Weights of a small transformer language model: vocabulary 2048.
Each number is 128 + 24 x the weight over its row's rms, rounded and kept within 0 to 255. Layers, rows and columns count from 0. Numbers have three digits each. The size before them is the row's rms in percent of the matrix's.

# layer 9 attention value, 64x64, rms 0.512, rows 0-63, columns 0-63
106:126133184165126136125111117132151153086123165135111147140138170119078124128090141127126130128096153100139129109162096150130115088100152115166138112106119134106175109109138126147131170127080090
108:105149117117138122123140122134138096133131102114131108104146153108158126105106096155073180120116115109069138069098081100126146145140091127113118095139141123127117123099108156101118087161130131
101:106109102148120106103104163140140110113093131181122148120166152125187152103110134108078132151107093129161136152111069139133125134134112154146122116152126099082142117153104110144116155151126110
098:124091113118139126108114067101118171121146117147123095117154132119125136172157141118098121145159151098132134105135154107176150130115162127124161158090101178116111139120130088103134141102174135
090:112157121157126120116158161064122146139166150123131120128115121134102181097172129154103114091152099127133111102154144167131136080098144130165104128104105147142123140159118113129142132125107079
106:111098144124092127132124118136120106204118080132152125158146110132157106117143136142132118185112127122104151133146104087137139150118114147144107138102120141176144157080157130088123145167111105
103:112156154126142120149134138084146127125149093150144158128108117100081112114160135140128149111108126129184166145118120161136136112159114131144135085119081120152087159110133116128155119103058116
101:147154075155152135111117137151136121114127135107178101146083207100126101111138124168115120111145128130154110140162144132112087092129112126151134131129097134127115170112121146113118129085153102
098:135119140140126178116121073123106109159156157127092133172165120121120143116131106111139128126160083073152104140136133073114137155130132116105144101102085138141101136127138155089162121126152141
105:115134124116149107121148149169127110156148143179119158110110141093129123140155092111117110119153117114120119140141145173131134129115154110164101106164115191154102090135121099197115119156135140
092:143122127147096105101144171134128128147150119140095116079154109097093129137138130122130105107138090131155082132158105152103125146141145198135131121132104098126174114131134134125164099159083158
093:154090132134169138103117131116141116114088102101090151124167144121155125173169106129131132111136147112111111114127091154110115116112133174150077137154154166107109153133122089088154147145133158
087:157124175189109094142128153109123162164106107118119107134105133165083127151122084132166144096124130123092114158128119118134145116140151122116115075112104110181122130129161133139119116133168115
094:083108125121122155139165123130169108104126094147146141113157132131129093122155129169131144151142115107121079074152126156118120156100131128099131110165156097131156075118146128088116142135116177
092:134119160147139144157163191161130128124122130145117118079130111153109121121106160133148126153130141082121131130098182129162118087109151116105150102101117104108095137110144153134166168123111169
108:105180138151141156130128113140151156119150124131102134155099094164106095110141110107149073134147150138137102141131095129144139165127169114190099107158114153151144104112109107117134118142166156
095:140122164128119153112105124123106124150164100098165170162148163109124096159103154153105098149112140116134098097112149124142109149154142155110107113124170164081139129169112120153103109096101107
107:159141086132142134139142126116165158155138125109096110138104117075134091082147142147118109106070137103128098143131147119132157154115095103113125121154104091102123092144154094153119149163154110
103:148140150105109104207117112100099156098116104089136123108117158127144173160152108121108151141136129127101120134121118151168118133108112130119099123129077171116104109171163140099127134106139118
100:132122134118160122123097148086068090132117095099109130149103130105106074107129142131116144169116110140139118113147097121121134137138130083161137083154130144159107090149108136104136127156116184
087:112153122156111169131109109141126123100115085104135099114116151109125122167120152109121162163128130135053142116093148126128142124163108090107120154126157143076112093081137161125150130133116118
100:145108115096136128113133104169092118127160074121192145141111118126145150147156127138157150144113151104144150081092111135142132178150143137134135111129111113107103079104089126095153110148127118
093:174147125147120127075137140156107159175127141109153102138108111113122161134149131155135126153093137105106092158141154101099143117117132118118096121097110086127147112127093140144117179190117136
102:135120133124128156101150157107135098110111100163095096141070133133126138096121100130097124105117121115142133129097135123138158100069162119160123121136103096121120144149120141134145147045094119
097:113143162048083132130108157119132152078123117170136104097149168119142120161146165107159126128107105172134136117136114096129146129117133085161166132116149149122124131147125105128153143122130123
100:148116117153199101136131142133143163103103107148137132137140095112093117123099135133124145140127116123172133103142101182116114128158089138111066152099126115119176153159104127153151134109135137
092:122124101108140132182122089150126126149065135091146125145144105139101132102124148129136139137154111139076145095084139087146116132122109093176142098115130107123138156125167141119156155141090132
093:107145100143155153086079110131128153148119119126105124175087164122151155138109125097171189134138092130119162121115178141089146119148131124158121146117105129128125153163127118151104132121098144
095:081111089110120144131149126131119143113132138147167147129142104144108167124101079095132132114119158122162162131147176136095134103146126131154147127104088109139128150106137075134193100129138105
107:122123110122120083146103125131145109153122152140084128104100144152089090078114127134147085150048091118177111094116132141075149093121136126124132147129150129130119133121132111115114115116128142
098:120170119094137119117116115148116102136136130160171133167132146095139140138127130145132157119177133131120111110060098103162160117129127120152112144165151130104139143132115105074140152185133093
099:151177190145144164099092143149153079130126100154161132117133139115092150135136136113147135093131090132112109125118095135106091112130127137127110174102137095120105136145141093110140082100134143
100:108150162148118133099132123138135139091097188088191140147126110171114117130150118104115131095132150139161118158189119145118142128146107140152143128115125079143186138125140103131116123126145128
104:114092166145122145170172178131115122108147154155114115142118105125157129083084116176097155122106130129152141109097097145141128101148130145099172084172123138113106115120098137120139132125120137
098:139116135128141101095143073141184114126133165159052145178107166117171150132156126116168104102150138114141150129104129141111136119110128139161150124137112134126126148133122117118146110152163103
112:121140075179118141147140122124179103123104137126111142157146088148147105103144090129154122125187119122099121124088163106103158161122122123137123129145168097130111138093118124121104083159134124
111:114142116134132121084133127142105124128150137131125154122168119076150171114134087115093173091160123148085102144133125155172130132096101161131144103104149155122166144161138114141108121099097100
117:112164080142105148127121147155132142134095130167122130126141113144128148118110097094116149111127143169122131154125136129198114150155132131092126139108140151124163156128121131156126126058142067
107:135162090121106149088134127157136100101131141143112153147091091087114129137158149088147122094158146101131095136129179106124116112126085102127084139116172129112160126135101152108099149130097132
101:138100150157161153098154137120096100130127115133129128155135093101132123157104077146124192117135159109151151116137116184181166137101115138145110093150123153138131101141142117133155153103106123
097:149091121118135099107110109135134126130132139138110143127147130135132092098099100164114121122109148145102118107115150097164152119059131092163141129122129140101131160107097080077150123144187113
108:119158111101146171128130136126095137175155077137111168133093167119104140084133091153148130133171128159121098170156117106137126134131130146107086087127105131127158139133091139116116130093143119
098:112139098174093140109116113079130165141106175108156109159109102131134098115129103161159070135050115120128130143169121135139112119125152107126122120142136157129138097141121123100125136135103114
093:105129060085155130133131134154113095113184085117161144146138169116122073109100093131116144152124142152143144126149145175130133156122123143146159149122130102139125128105124107135119101116168148
110:142175102154120108146146090117103138083133156115137101195092164140136126149115098109124143139157093117078124130105147127174108142119151123131140117162131167113102115143089147151123121109114118
105:113095172139121176140083101124126163119119137133167095157152117110118120150124082147115139124129166123148157128106113143128126082114105152102119144123138064119143177130119100099127140098097141
092:133147141122065115135074131129144176127148155128074136134171136152127178112107139119141078136120098124122126130103111103120105119165128098149160109176113137081105113122133125145110128113113131
086:115159095123118128134186164165136144131119141148089109127140130119100126097151123123129088095179129152113149145148143113152153147118120131161137129157118169169141078102134119152120132133147188
097:108085094129120098101123133164108127144082135102119151127157148119171139133122104091182115133143108158125115146160121113103122125118096094140118127085105137158154133103152144173126130154112182
090:115167127108166167080121163139119102134129167139120124115127123124138143140123137148122141043093119135096122120142095143115124112117129087059134102125140140112122103140136107146121156116081124
095:159164124114133102098120157136152111088132126184111121109152182159130174155121117132169134123175170125123124134117135171144115126129111108149097161139150146123166137129103122105129124097117167
136:096154101116153128085108160119104128119103091166099138137137112152134137103127093096132167129131106167152151170137089142129146169125133119105102121095109148174120137135101123117103153097161091
093:095122176111124122167114152079098169142173086143136115134111173162152135140108125119131168132098136156150113118102103139159166089169134145107109125143172137154126136142129108125142131142144137
092:169167125164145132125134108135123085130132133129124118110102079112125089128144160096143108148158149142107131131153093132092121132125158125136185179100103154119126087141104086111170124141131147
098:102095148109175113129105133103163115136162123129109161122151111076135144153120150139131138128123097181151132096143101127079134130109114170135161195139148114113125116154159125099135108104130128
122:150101143116180131162131145112150133095121090122137134122132143152111109136146171149158109104109159131163163101155116138104139133155113100120136144129121132179128126114160125073083096109142182
100:142076146127135162116133138111091090153090132122100130120172114113192138146136168097116131137120111149124150105153096105091136128074146153118156175130169125121104128135129107142120122135150140
089:101130113099144141183112105160109135144148154168126133119100125142111140126096142107141144152132135180140153116168155136160142144166106116147143134116131143108133117152129104090111126136206086
089:136129101095108151130144168142120155085079101150125111135128186099155135134155120117098148103132108135138098138111093139102134130148118136134108166156167142113099076126128120116098127166177126
112:123100163104107123127099135139105131130165139094122085142154167147115179115135135160159144131115125103118137094080151100137153124157120116080136120125092111174109152168125133117131129080119157
095:112123142101068088143160136186119135134087125156103116103110146169096114141153159144126119155124123139139138154097109119193133097133112095138138130144150131158106116096126129125114119168097122
104:152131105157159123119132100148104137141115124107083113100112094108128104104100129127144158125080141173062143135156115154156108120099124117111154096136132080131112100105136126137146153158105170
096:142116120135149103121141095142106147175156147165135119166130087086167127133119119123115173140146140138123058130137101128162156150101083130149130147121120165115159116137148086115118145116135097
080:118104135163122139113167147143141102102077116171146130145121150154176175110070115125166149133134146115097142114128092114156147133124108106126107129117126130133163158156152135105154163144155092